Weights of a small GPT-style language model, trained from scratch on English Wikipedia.
Architecture: rotary positions, no biases in attention or MLP, untied embeddings, gated attention, skips across layers.
Each number is 128 + 32 x the weight over its row's rms, rounded and kept within 0 to 255. Layers, rows and columns count from 0. The size above them is the row's rms in percent of the matrix's.

# layer 3 MLP down (transposed), 832x320, rms 0.0428, rows 188-222, columns 192-255
size [ 97 104  98  98 103  99  99 102 101 105 102  97 100 104  90  99 102 101  95  99  98 110  97 101  96 105 103 101 100  92 100 100 101 100 102]
[[138 120 121 164 107 145  31  92 132 162  72 204 130 150 124  73 140 179 134  87 131 141 131 132 168 118  97 104  78 126 149 124 120 101 104 110 106 147  78 110 166 173 117 204 124 157  71  92 149 102 117 126 103 132 219 132  79  42 133 179  83 145 136 124]
 [125  87 119 142 127 108  71 101 117 127 100 108 136  93  83 169 110 146 140 131 128 114  98 151 124 118 119  85 133 147 220  66 103  72 118 167 162 119  79 143 163 132  98 143 136  85 106 155 141 171  91 212 146 114 121 127 168 173 104  98 154 113 138 103]
 [165 148  72 140 153  90 121 143 113 162 149 124 140 124 129 111 199  40 155 114  73 144  80 129 134 113 156 140 153 160 142 127 186  73  71 125 110 131 162 179 177  99 168 149 163 183 163 169 220  83  95 122 105 172 141 118 100 162 144  79 110 178  97 134]
 [110 111  89 126 136 170  98 148  84 155 118 144 102 164 143 162 105 122  59 127 184 111 135 112 133 161  93 142 145 143 129  96  83 165 118 123 132 120 157 120 189 171 163 103 119  80 138 140 158 102 104 120 167 150 118 122 178 140  38 135 119 106 161 146]
 [121 177 154 134 117 120  83 133  74 113 115  96 106  99 106 127 114  67 117  69  92 119 148  92 144 139 146 115 142 115 136 202  85 123 121 159 147 154  97 197 149 133 125 102 167 126 141  86 199  90 179 159 119 169 108 131 115 157 145 124  78 137 180 155]
 [ 86 111 101 144 110 133 148  88 170 121 133  58 156  93 114  95 148 112 148  94 100 175 184 177 152 149 103  91 132 137 166 165 159  70  96 145  72 148 182 127 111  61 148 124 147 133 130  46 133 152 166 117 100 134 157 105 132 112 131 148 152 151 138 143]
 [ 60 104 115 140 107 160 128  98 156 119 136 168 128 149  85 168 120 121 136 173 147  96 133 113 169 139  90  73 161 171 123 107 159  73 132 115 118 117  42 116  95 135 137 148 155 110 126  68  71 134 111 130 148 123 183 174  87 181 105 130 130  82 101 110]
 [136 177 169 121 139 147 107 156 174  82 151 130 139 120 164 118 156 245 121  99  53 120 150 154 143 141 163 183 107 172  81 111 118  78 144 127 127  54 114 175 116  96 176  98 105 132  93  87 149 164 146 173  90 136 151 104 136 142  94 132  77 189 143 148]
 [130 104 190 172 156 109 164 156 153  79 128  80 100 148 110 109 110 127 147 143  82  99 105  93 160 176 162 170 166  90  97  87  90 108 137 137 176 144  94 159 141 174 123 143 152 130 113 121 132  84 124 153 128  93  52  32 163 158  97 112 125 218 100 155]
 [125 103 116 146  74 145 124  92 123 140 103 160 100 155  79 140 149 153 105 160  93  96 176 105 130  72 125 131 136  92 114 100 173  71 125 110  96 124 128  80  45 132  71 147 183  99 152 108 153 100 196 107 118 124 106 118 112 188 119 117 124  93 186 151]
 [121 142 146 138  68 155 199 156 160 150  97  83 202 142 102 161 111  81 137 134 184 177 142 125 130 119 139 175 142 111 108  65 169 138 174 127  97 131 182 126 159 170 167 131 131 133 153 104 137 133  97 129 164 137 162 123 109 129  88  72 122  97 160 114]
 [167 107 100 121 162 155 125 183 156  99  97 119 147  72 155  80  99 117 130 171 162 194 136 114 191 133 124 165 123 129  78 105 146  56 128 108 104 101 160 118 128 107 156 170 118 150  88 114  72 102 187 176 108 107 146 177 120 121  98  79 150 156  67 126]
 [158 129 145 124 132  71 103 150 124 173 102 115 147 121 141 127 155 120 142  86 136 189 117  94 108  80 127 117 173 124 169 102 112 110 123  90 121 140  95 131 156 164 150 132 147  50 105 110 100 118  95 149 125  89 115  64 128  79 126 198 137  91 133  93]
 [180 145 130 132  84 128 158  93 128 120  85 192 157 156 137 132 156  69 166  90 168 116 126 106 114  99 105 119 161  77 112 152 155 135 107 106 138 121 113 153 184 144  74 140  63  95 176  93 150 137 152 100 186 162 156 130 103 173 126 100 118 175 127 140]
 [141 103 110 140  50 103 112 144 167 143 199 118 162 132  59 152 156 150 151 149 122 101 144 102 108  85 101 124 153 128  99 112 111 132 150 173  75 152 101 124  90 140 113 108 111 122 155 157 132 201 116 115  98 171 129 103 197 143 132  81 138 170 125 106]
 [150 147 182 178 110 134 156 128 124  49 104  93  89 160 136 196  88 139 143 113 120  96 108  45 123 149  74 109  95 106  97  67 129 141 151 157 103 127 186 159 160 159  54 143 131 131 103 142  76 153 145 122 160  92 108 100 106 113 135 131 135 142 132 135]
 [138  99  98 190 136  50  95  83 132 125  64 108 189 144 168 111 206 129 103 108 122 112 114 165 140 118 143 136 147 137 119 114  79 121 110 143 153 104 126 121 144 128  95 155  84 138 158 107 158  62 151 118 136 147  77 116  99 149  96  96 139 147 122 144]
 [136 127 138 136 140 106 123 120 179 126 146 151 108 121 144 120  60 149 102 133 133 163  84 113 133 129  57 126  98 122 115 107  89  81 121 127  94 118 124  94 125 136 148 102 132 129 158  72 138 132 143  88 150 194 124 159 132 195 102 143 135 140 113 155]
 [155 170 117 142  84 155  76 125  97  75 110 155 119 115 128  99 126 165 149 181 165 152 115 159 147 102 145 101  78 135  84  65 101 189 161 127 100 140 130 113 121 134 180  87 152 134 128 130 123 173 116  91 135 120 112 159 145 158 110 114 143 124 142 129]
 [143  99  94 192 124  84 146 128 159 210 137 146 189 159 123 165 184 128 106 114  90 124 112  78 148 122 189 109  87 138 105 162 126 152 164 154 155  98 107 111 143 137 192 128 140 153  49 187 105  86 139 100 128 113 163 136 110 102 135 141 100  75 121 179]
 [131 138 171  76 128  62 128 146 193 162  71 164 105  93 168 149 130 120 101 126 157 128 111 131 147 135  88 167 112 155 128 166 137 101 162  98 107 138 177  75 115 159 143 170 149 118 121 127 127 122 127 139  92 144 134 112  78 120  56  60 108 143 152 141]
 [145 125  89  95  60 127  85 133 105 139 151  64 123 123  99 159  86 158 104 132  95 158  93 140 129 138 151 107  85 169 149 179 116 193 122 131 131 141 153 104 152 148  84 110 218 123 115 132  81 126  56 159 141  74 136 134 144 139 158 114 115 150 126 179]
 [170 159 119 155  89  97 159 155 128  25 207  93 181 145 132 170  79 104 108 172 118 153  58 111 138 113 124  91  83  92 144 160 137 103 151 158 125  96 100  99 130 161 112 138 140 155 192 116 140  81 106 138 143 136 150 138 104 109 163 175 139 117 165 171]
 [112 139  63 122 137  97 154  87 120 121 132 153 105 191  90 106 115 111 106 139 163 147  57 117 180 125  51  99 140  92  96  73 145  64 103 123 106 191  92 129 118 155  96 168 180  27 150 131 136 144 148 164 120 130  89  90  36 176 188 138 129 106 117  94]
 [124 140 122 109 120 160 125 118 110 118 142 151 138 180 133 145  98 147 198 123  98 123 165 109 116  99 117  77 124 139 119 122 150 136 138 108 134 191  94 151 137  69 126  96  91 180  97 183 118 176 110 115 156 144  61 116  71 132 130 158 137 136  92 120]
 [159 119 144 183  94 137 146  85 133  93 150 175  78 140 155 144 129  96 170 121 139 104 123 150 159 128 178 120 163 169  87 134 164 162  99 121 102 120 220  98 105  94 128 158  92 100 120 108 163 153 111 126 166 116  88  67 195 122  95  74 168 123 150 131]
 [121  96  82 144 129 116 147 148 103 132 114 115 164 117  82 148 123 133 147 152  94 120 106  94 130 174  71 129 115 166 185 127 157 187 162 162 109  94  57 190  69 123 117 133 179 113 121 148 168 100 123 127 142 164 103  78 123  97 106 117 131  69 127  86]
 [138  79 129 167  76 133 127 120 162 130 205 107 168 197 145 120 113 108 111 161  89  79 132 102 126 189 145 145  79 123 151 157 172 161 126 131 141  92  98  96 174 123 131 111 159 149 123  63 120 112  93 164 151 155 129 120  95  90 152 136 134 114 165  93]
 [170 133  87 107  66  98 198 126 136 157 115 139 111 109 130 133 143 104 148 132 110  91  93 149 156 151 160 155 185 100 125 145 156 155 159 163 116 163  90 119  93  98 146 177 119 120 145 125 141 178 154 114  89 136 158 171  95 120 130 153 104 177  90 172]
 [114 118 131 190 107  94 112 123 166 153 191 165 146 114 119  88 129 116 182 131 135  83  92 126  58 191 118 149 122 185 121  67 134 158  96 122  73 160 142 198 124 103 133 117 137  92 202  82 182 124 118 104 159 144 111  81 167 138  96 126 202 122 142 136]
 [ 98 151 120  98 150 170 119 141 121 140 115 105 148 133  98 139 183 131 159 106 143  89 185 154 122 122  93  94  87 136 120 102 104  92 149 170 126 145 138 124 109 149 128 157 115 116 100 105 140 101  73 144 112 126 103 138 123 131 171 226 147 127 120 126]
 [128 162 122 168 132 146 104 126 111 125 172 152 155  52 102 103 163 166  98 141 152 157 121 118  74  88 126 114 130  61 115  97 145  76 143 189 139 153 139 139 175  98  95  54 152  38 169 108 125  50 110 165 104 145 103 152 160 154 151 129 114 127  93 168]
 [138 181 111 120  97 153 180 149  62 106 101 113  76  76 168  75 125 121 185 146 157 148 130  91 120 138 168 134 127 105  92 116 124 115 157 100 111 145 167 120  80 142 146 146 138 127 159 181 123 102 181 110 110 132 108 112 162 180  74  89 172 132 154 113]
 [160 127  88  67 134 140 112  84 102 110  34 134 140 120  77  76 150  82 157  84 123 124 172 105 127 115 140  74  95  82 102  59 130 175 129  72 203  76 237 136 160 186 129  97 182 158 181 159 114  92 156 206 168 143 107 163 179  88 129 115 159 114 181 150]
 [149 104 148 102 127 102  91  94 145 135 154 103 132 120 149 183  88 144 138  91 112 158 106 167 121 138 151 144 131 159 198 142 116  85 120 217 144 115 129 165 158 168 153  99 113 154 177 112 129 144 111 131 191  86 110 126  82 108  83 168 215 155 107 145]]
# layer 3 MLP gate, 832x320, rms 0.0461, rows 189-223, columns 192-255
size [106 102  98 105 105  95 102  96 103 101 101  99 102  99 101 106 104  96  94 104 106 100 102  96 101  97  96  95  96  97 107  97 102  99 101]
[[144 117  82 169 156  96  85 119  93 147 106 112 139  77 131 148 168 114 128 137 140 101 198 104 122 134 138 139 114  99  85 179 131 160 148  97 187 169 103 128 148 114  74  55 137 180 141 140 192 151 124 157 138 170 133  75 117  79 105 153 132  88 216 134]
 [117 172  92  83 139 120 175 161 145 156  92 118 121  86 114 162  90 141 157 163 116  89 109  51 131 127 150 131 156 203 143 144 163 111 188  96 160  98 127  99  81 101 141  88 103  79 143 143 138 185 158 124 151  59 111 143 126 128 164 114 170 163  88  87]
 [110 112 108 191 129 101 147 129 193 159 132 135 175 161 127 130 161 181 128 134 195 146 175  70  71  41  63 108 115  83 135 131 160 152 129 108  94 116 134 176 113 161 109 143 123 127  78 137 180 113 153 142 190  96 152  83 117 141 134  99 170 118 128 143]
 [181 201 133 126 120 165  75 163 123 122 121 110 108  89 128 159 114  86 117 118 112 146 181 132  99 117  92  38 106 149 113 149 149 144  98  56  77 114 123  84 153 112  97 104 167 137 154  92 167  91 121 119 117 192 140 132 112 163 158 107 105 124 145 124]
 [137  92 112  71 168  63 150 140  92  57  79 162 139 173 146 185 137 127 108 153 137 131  94 113  66 154 173  58 183 101 175 165 154 161 148 103 182 107 125 124 148  84 129 165 173 139 140 165 112 157  59 102 151 132 122  99 167 120 157 107 141 120 113 122]
 [173 158 111 160  81 213 120 134 157  80 120  84  91 115  97 153 109 165 113  81 107 151  99 131 124 139 167 152 112 115 120 161 141 143  54 124  92 116 128 137 134 181 134  86 172  62 111 117 122 131 115 100  84 130 127  82 163 139 121 120 127 157 163 149]
 [146 174  88 149  86 159 152 180 120 108 125 114 129 179 134 137 128 138 175 208 140 158  85 106 135 129 141 106 110 126 112 176  98 139  93 134  97 186 127 138 125 140 162 186 161 127 169 118 180 104 140 102 102 144 177  78 186 113  71 157 198 162 112 160]
 [153 106 159 127  87 141 152  93 139 108 149  53 116 187 123 115 132  89 100  80 133 169 139 113 109 127 193  80 210 175 147 116 126  62 133 128 101 151 147 123 134 161 101 117 163  85 123 147 116 107 135 152  91 134 145 168 152 190  93 128 101 161 129 103]
 [105 143 184 106 126 136 123 122  68  93 171 172 185  82 116 115 159 108 100 146 137 148 187  94 114 167 152 111 136  91  64 142 113 115 134 116 154 129 144 151  30 115 135 186 131 133 123  90  62 132 114 120  88 117  61 159 113 127  87 118  64 126 109  79]
 [116 135  99 146 140 113  93 153 123 141 129  90 128 124 103 171 113 116 117 139  74 180 136 114  82 137 187 127 111  70 183 144 104  86 102 132 150 178 182 200 105 123 118  82  85 119  63 112  83 112 179 154 175 106 110 179 124 131 102 173 146 127 110  71]
 [174 130 150 167 131 161 122 139  83 132 173 139 105 118 103 213 161  81 172 154 137  58 120  53 139 155 130 164 103 117  74 167  89 116 159 142 156 121 140 108 165 124  40 146 155 113 176 142 132 122  93 127 128 123  97 145 143 139 101 140 192 143 110 123]
 [176 100 112 102 127 166 126 100 135  95 179 167 125 137  52 132 121 176  86 139 156 118 136 197  71 166 113  87 107 109 172 102 145 139  66 125 131  52 103  99  80 131 134 170  91 156 113 176  77 147 125  96 154 179 127  81  98 113 136 135 123 149  76 138]
 [ 87 127 121 105 143 123  95 136  92  88 180 164 131  95 113 134 173 143 136 158 106 151  86 134 133 175  75 121 168 119 104 121 107  59 171 202 117 110 139 118   3 101 142 175 149 118 146 164 185  99 108 177 130 143 124 147 144 130 123 132 140 145 167 159]
 [185 116 151 147 150 152 149 146 164 184  99 149 105 116  90 132  83 126 207 107 131 142  92 113  46 131  49  98 114 154 107 123 119 169 212 151  82 166 188 149 137 157 164 115 127 155 107 118 116 123 123  83  87 145 112  87  97 109 160 124 176 164 139 120]
 [155 128  90  82 210 179 151 203  93 128 115  86  87 115  97 143 125 126  93 135 154 137 136 165 107 114 105  80  71 138 131 149  95  98 153 132 158 130 163 104 145  97 183 133  91 114 156 137 127 134 142 142 147 117 118  82 136 123 170 105  38 163 158 112]
 [108 131  95 108 132 160  89 180 140 105 187 118  80 132 145 150 120 163 132 132 121 157  78 125 126 133  99 182 108  87 128 198 132 142  90  98 204 124 198 137 107 196 141 154 170 122 116 145  94 122 153 110 160 147 170 185 127 147 179  90 134  97 198 152]
 [150  87 131 123  76  89 137 194 121 131 165  89 102 140 136 145 120  76 145 161 104 101 140 121  82 101 153 110 138 134 127  64 153 140 156 110  45 160 150  91 137 106 165  97 117 171  99 113  80 156 137 121 136 100 132 161  98  67 138 141 172  92  72 126]
 [115 153 134 167 119 131 122 162 123 124 145 124 106 180 160 120  97  99 171 156 184 130 136 142 172 153  95 159 139  75 136  87 109 175  85 135 101 167 153 137  34 143 152  92  85 106 135 122 166 163 144 141  97 129 138 163 143 136 149  84 100 108 113 113]
 [109 144 140 120  87 129 148 131 148  81 142 115 141 156 114 149 161 154 213 153 132 125 149 126 121 118 197 184 137 140 104 109 102 173 104  93 114 130 113 145 132 214 113 122 111  96 155 117  85 171 133 101 179 124 122 255 156 174 176 141 102 128 100  94]
 [108 134 131  89 102 107 159 230 100 158 132 122 108 145  76 150  91 166 133 149  99 136 109 155 120 118 144 134 103 127 196  73 176 125  83 120 140 175 186 114  46 139 160 180 105 155 111 217 175 133 148 124 141 166 165 195 168 137 138  68 101 123 205 154]
 [173 140 137 158  99 183  96 117 187 129 166 107 159 122  77 182 102 121  90  86 131 136 149 143  78  95 119 163 133 116 122 148 106 140 137  84  85 118 187 201  96 124 113 136 177 126 128 120 129 146 115 136 103 131 151 154 143 122 127 113 130 186 121  84]
 [156  73 122 109 136 150  71 120 201 148 138  89 110  99 106 123 103 126  47  96 110 107 178 105 125 141 178 174 107  66 163  94  67 111 102 151  91 136 148 183 120 187 127 146 122 124 202 124 113 179  86 176  73 206 160 141 172 114 106 143 100 152 116  80]
 [138  96 114 176 115 131 115 114 141 127  95 144 136 105 177 105  93 124 130 129 141  77 129 161 114 182 181 153 121 160 135 107 102 123 170 101 129  99 150 171 176 129 145 126 160 133 100 114 184 117 144 138 142 114 150  23 139 185 168 150 178 146 160  99]
 [126 166  91 114  90 125 152 162 123  98 174 112 115 113 120 164 145 138 163 110 114 132 208  93 103 137  88 101 152 120  78 173 105 109 159 130 158 126 141 187  50 121  99 143 125 198 127 153 142 133  99 152 138 127 167 146  74  83 101 132 186 103 189 110]
 [104 149 173 177 142  91 152 172 116  97 158  88 119 144 102 116  93 154 105 129 156 150  91 123 149  94 208 106 142 133 158 115 172 157  70 181 101 166  99 141 154 145 108 159 148 126 121 147 121 105 100 108 147 143 126 121 173 163 129  49 123 185 130 154]
 [127  98 118 126 112  96 132 132 132 101 145  43 159 133 124 155 121 153 188 104 109 133 151 159  93 131 133 138 116 112  72 135 112 158 107 176 155 163 152 125  92 115 140 116 114 114 155 112  51 127 142 153 111 158 178  98 152 104  74 102 147  87 111  53]
 [137 170 153 137 100 106  93 200 151  60 128 111 149 182 143 145 133  95 189 142 122 172 151 173 126  63  92 134  78 164 117 161 189 135  97  82 117 115  88 111 104 156  84 119 122 134 132 133 148 180 111 152  93 157 139 127  88 106 116 126 128 129 107 138]
 [103 185  96  85 130 119 148  54 109 125 156 107 151  86 116 150 127  71 129 173  64 126 174 147 104 140 177  91  84 138  98 148 117 155 157 117 118 115 141  90  80  89  85 194 164 131 147 138 155 139 113 113  91 182 170 146 169 126  98 138 122 154 100 153]
 [139  78 111 105 150 133 100  91 158 121 109 106 124 165 117 170 158  94 164  63  65  86 163 157 119 145 125 165 123 148 177 178  68 124 144  98 138 157 110 114 110 130 177 120 120 104  99 119  95 131  95 161 179 124  54 120 133  91 140 103 183 147 178 153]
 [ 93  80  83 130 108 103 142 163 104 160 177 112  96 203 149 143  96 183  90  91 132 104 165 162  96 107 142 159  47  97 147 121 124 175 134 169 189  75  93 112  82 116  59 140 118 107 122 115 138 132 116 168 123 145 138 129 145 109 160  95 164 150 103  81]
 [147 125 117  99 153 101 114 119 112 141 147 135 167 128 108 152 126  89  91 136  25 160 142 134 131 166 107 182 142 155  66  64 109  95 141  68 100 121 150  95 141 169 140 169 141 134 149 120 152 111 135 133 181 121 180 154 139 155 152  92  92  65 135  84]
 [197 105  99 153 143 184 135 163 108 128 150  59 103 127  93  68 137 109  83 140 131 179 127  89 173 127 122  73  96 129  90 153 117 165 179  88 174 112 140 139 109  45 127  92 167 155  85 140 154 155 112  91 176 121 141 128 152 154 113 139 129  49 127 106]
 [135 147 104 139 101 129 116 149 119 135 166  92 144 144 103  75 108 107 128 106 120 156 133 162 155 124 154  82 116 104 132 114 135 129 159  85 109  98 192 163 149 106  96 147  90 156  80 169  58 163 130 121 158 141 172  90 110 112  83  72  95 166 116 183]
 [ 98 168 115 128  88 128  54 143  78 115  84 106  54 140 124 129 130 110 135 139 187 140 168 123 113 143 113 116 129 113  62 102 136 147 109 167 144 137 111 134 158 149 135 174 148 136 146 140 153 149 136 118 116 131 116 242 185 140 103 123  87 133 154 160]
 [158 145 149 147  93 143 124 152 145 133 150 127 146  96  75 107 105  97 168 159  94 124 112 116 106 156 112 120 115  85 141 167 133 195 140  98  95 103 158 121 149 128 102 145 160 127 136 143 142 104 131  76 172  80 105 134 127 169 104 144  90 100 102 129]]
# layer 3 MLP up, 832x320, rms 0.0451, rows 189-223, columns 192-255
size [ 97 100  99 102 102  99 100 102 103 100  93 102 102 102  97 103 102  98  99 101 107  93  99  97 101 101  99  98  99  97  99 100  98  99 103]
[[111 156 103 116 135 142 102 148 121  92 148 106 110 103 157 130 139 142 103  92 147 104 105  91 124 166 127 123 165 147 113 137 127 130 146 150 110  99 136 144 130  50 148 157 134 156 162 110 121 149 148 186 133 143 118 103 125 144 125 136 141  88 120 102]
 [145  95 196 135 101 135  88 148 128 148 115  41  97 147 165 141 154 113  67 188 141 135 148 138 111 103 106 143 175 124 144 177 142 153 110 130 110 109  78  57 135  99 133  79 110  97 150 165 139 163 151 132 155 117 145 174 169 120 217 121 136 136 128 128]
 [144 116 114  92  97 130 156 165 138  68 136 162 146 137 201 143 175 103 139 115  53  95 150  99 116 129 101  75 126 116 118 146 197 129 118  92 111 121 132 116 146  78 101 230  95 162 136 100 166 110 156 117 100 143 179  94 105 142 135  82  99 133  58 103]
 [133 134 188 113 105 144 150 118  77 115 167 123 124  62 125 151  73 161 150 163 174  72 140 115 107 189 226 117 147 106 145 166 124 132  41 106 177  95 139 155 103 140 180 125  68  64 137 152 137  87 103 132 147 123 143  54 152 197 151 168 104 119 113 127]
 [153 118 164 163 141 109 169 160 155 145 132 134 175 123  91 142 112  94  93 130 147  95  62 167 135 124 138  98 174 148 136 167 179 104 117 135 151  74  80 134 155 136 146 108 177 156 147 183 190 113 108 132  98 177 109 117 188 156 131 102 125 102 131 217]
 [147 152 221 153 120 121  81 127 140  96  98 117  92 147 115  82 103 132 101 132  74 157 140 128 122 140 154 108 109 119  45 127 111 130  22 118 136 145 116 152 130 141 131  85 115 162 166 154  81  78 106 103 155 158 103  77  92 131 125 113 141  78 158 150]
 [ 98  67  92  95 100 102 129  75 138 168  57 124 154 100  89 127 150 103  68 140 151 164 172  95 114 126 138 133 114 117 124 175  67  77 172  95 171 142 141  58  87 129 139 149 226 121 108 163 121 125  95  85 148 112 101 153 146 125 132 110 114 143 189  91]
 [146 124 170 104 128 127 148 142 116 134  99  98 122  94 137 136 133 125 115 130  97 120 192 197 178 137 130 141 170  79 150 182 170 109 146  92  71 156 112 110  91  96 129 141 162 109 175 137 143 123 142 167 111  50 132 146 145  84  72 151 155  98  49 138]
 [137  73 143 135  89  96 135 136 175  70 108  94 211 118 144 103 128 180 147 100 158 184 135 121 115 134 136 166 129 128 146 104 161  80  96  83  74 132  95 109 122 106 139 165 154 127  91 107 151 146 131 117 110 204 207  47 139 121 136 119 109 129 130 147]
 [154 107 107 137 171  87 139 161 104 159 157 141 126  46 179 115 116 139 138  95  86 103 108 107 150  87 136 137 106 201 179 128  93 132 129  55 102 218 101 133 130  66 113 175 148  92 120  87  82  91  85 142  89  73 138 179 149 106  81 105 117 179 217  86]
 [125 146  96 150 111 147 160 133 142 118 154 133 124 131 129 151 124 157 117  37 193 210 125  77 105  99 117 126 201 103 118  98 131 177 127 135 102 124 141 138 129 112  38  84 109 131 180 115 240 199 125 114 179 138 145 103 121 112 121 108 163  86 132 128]
 [117 102 106 177 110 132 161 120 118  83 117 156 130 150 116 129 121  66 134 160  60 120 145 152  99 153 120 115 173 119 170 103 112 162 126 145 129 107 192 143 163  87  58 125 135 151 112 133  96 142 126 105 120 154 124 190  89  97 144 139  85 117 126 169]
 [153 163  82 123 141 121 159  59 144 132 145 102  93 130 114 104 141  86 185 133 136 161 123 140  90 158 117 151 137 124 144 146 125  89 125 162 169  94 107 185 149 118  93 117  92 146 121 115 128 100  64  89 127 105 126 118 106 162 168 127 150 129 117 191]
 [142 110  93  84 116  84  69 147 144 125 118 121 122  80 164 144 132 126 189 104 131 101 144  80 133 112 196 117  92 130 146 149 136 166 102 177 173 146 127  95 128 104  96 128 131 130 152 171 130 122 113 143 165  85 100 129 164 141 102 108 162 141  70 147]
 [115 136 161  87 160 103 143 126 183 123 132 165 129  86 123 164 106 131 198 117 173  63 164  93 149  86 143 160 120 119 109 146 106 138 137 132 150 119 127  62 171 148 123 132 148 114 202 113 129 116 146 145 101 139  90 107 176 228 144 148 131 120 122 119]
 [120  93 162 173 171 136 121 101 101 166 143  97 162  87 123 106 110 115 123 131 137 103 157 148 120 150 179 101 149  99 123 120  67 148  95 137 134 186  82 121 148 172 106 101 110 152 114  96 108 147  81 179 168 139 116 135 163  85  83 117 138 175 121  86]
 [185 166 116 173 176 123 102 121 168  86 140 159 116 144 113  92 106 157 125 184 167  88 107 154 150 168 177 119  15 125 126 120 100 151 133 183 112 185 154  85 138 148  91  87 119 131 147  95 107 116 116  75 128 123 126 128 144  93 162 137  93 121 134 100]
 [ 96 162 147 100 132  88 181 106  91 121 181 130 200 147  62 131 133 132 157 150  64  73  98 136 153 105 175  50 115 173 148 107 126 126 121 161 121  76 152 158 149 145 121 157 159  77 173 146 114  88 137 144  96 142 144 132 105 101 134 121 134 161 138 109]
 [ 99  77 115 128  74 162 132 133 114 131  96 120 112 142  80 145 146 125 130  96 181 165 127 118  76 112 146 111  61  59  99 139 162  78 126 151 107 184 119 116 152  84  72 119 106 162 140 120 110  97 146 157 100 158 150 110 118 161 153 198  89 105 187 143]
 [123 104 113 128 165 117 118 123 122  78 124  64 162 160  62 132 147 148 105 134 101  93 164 179 160 137 120 117  92 148 145 113 134 101 117  88 146 122 168 184 113  99 170 130 118 105 132 149 172 157 136 101 203  83 179 158 146 134 193 139 132 145 207 149]
 [111 104 138 120 121 144  84  88 112 138 149 160 122 110 119 105 144 190 130 143 147 174  98 148  64 132  75 143 101 126 110 135 115 154  97 145 140 119 146 189 160 173 115 129 164 180 110 133 101 131 116 157  94 133 110  76 169  98 166  90 129 120 158 134]
 [131 116 176  99 117 137  95 141 130 156 132 128 125 120 118 150 121 124  52  93 187 111  55  92 156 109 162  68  88 102  91 130  87 145 100 174 170 149 116 103  86 108 144 172 187 176  72 165 159 135  82 143 123  74 170 118 177 123 126 123 120 114 170 156]
 [144  70 136 152  98 100 105 165 116 120  95 166 104  70 172 142 126 147 107 145 141 130 107  76 155 156 160 125 166 117 150  66 120 133 141 184 120 143 124  79 117 110 148 159 123 147  52 160 125 117 124  89  83 172 108 102 140 179  88 103 108 162 135 179]
 [162 135 155 132 113 138 120 121 144 111 206 154 129 135 160  94  87 128 108 115 128 109 131 157  76 167 150 128 173 160 137 164 114 158 172 148 144 126 171 156 149 134 177 153 137 177 117 109  86 144 176 101 171 128 116  78 188  86 134 104 106 131 145 116]
 [118 168  97 108  85 142 151 120 143  95 119 122  73  83 106 113 191  93 116  97  56 123 138 140 126 144  92 186 161 122 179  97 125 118  72  99 117 133 116 174 154 132 116 107 120  39 130 128 105 110 135 185  88 113 154  91 140 165 175 209 118 145 162 157]
 [183 129 135 105 142 132 107  79 120 197 144 107 185  91 162 106 122  78 138 155 139 136 121 163 117 144 145 171  97 139  96 119  88 152 129 189 113 109 127  92 121 105 147 126 235 172  74 152 164 156  81 126 127 161 204 148 142 126 159 157 161  82 125  85]
 [115 126 175 135 192 123 203 176 163 127 104 131 119  95 102 149 133  95 109 109 161  70 115 141 142 136 156 116  95  49 130 130  78 149 100 177 122  97 151 165 115  98 129 110 102 172 122 182 147  98 117 184 113 147 153 113 169  89 131  95 118 138 174 123]
 [108 148 152 108 143 124 142 112 165  96 128  92 147 179  35  87 111  85 146 126  89 156 134 136 158 142  89 134 122  61 133  57  74 124 144 126 102 166  82 133 116 163  73 109 100  99 178 164 135 128 129 117 144 133 165 144 135 127 109 108 153  78 114 184]
 [115 163 109 118  84 141 153 143 145 139 129 120 153 103 134 136 101 162  87 131 145 135 127  82 141 127  89  91 117 210 100 133 118 149 154 133 124 146  78 129 160 148 122 144 165 130 142 104 177  76 129 127 144 186 191  87 122 127 108 187 105  78 154 128]
 [113 110 123 142 162 193 123  72 105 103 140 180 131 184 141 136 116  92 127  99 132 160 137 100  84  95 129 176 129 110 163 117  68 201 160  91 124 125 105 175 123 156 150  99 140  81 130 153 109 117  99 145 148 156 211 123 123 134 116 140 174  96  64 106]
 [127 146 119 120 112 121 182 134  71  81 117  73 181  96 118 100 180 129 145 122 192  88 143  73  94  65 132 106 159 164 157  80 121 163 113 150  84 175 141 150 113 183 108 117 103 126 151 140 146  96 131 152 137 143 120 127  91 161  61 150 125 190 176 133]
 [146 101 135 144 106  98 130 161 176 114 145 136 151 121 170 120 131 120 135 173  88  83 110  92 170 143 104 101 141 157 139 112 146  78 178 145 132 134  84 207 127 103 121 145  80 165  77  89 133 157 122  60 140 109  79 137 116  40 165 162 192 105  83 136]
 [ 71 156 122 185 120 144 149  93 173 151 182 106 156 134 122 165 133 134  80 165  77  79  94  82 154 177 108 189 141  84 166 119  97 128 104  80 141  91  81  98 120 131 122 124 140 151 158  88 144 180  81 107 158 153  47 114 103 188 177 174 155 149 105  97]
 [177 124 158 108 146 157 129 110 180  92 128 109  88 176 154 132 125 107 101 123 152 147 107 148 162 156 109  92 163 104 121 164 122  62 112 172 192  70 130 136 162 116 113 113  99 208 181 133 163 106 126  95 144  84 135 167 118 113 169 143 112 151 124 163]
 [123 142 105 120  78 179  70 120 137 107  91 199 161 135  77 116 165  84 111 135 140 137 114 209 145 191 156 133 158 127 169 151 115 103 137 151 140 106 143 118 149 145 152 155 105 138  80 178 122  79 132 174 105  86 122 103 109 105 123  89 113  90 107 134]]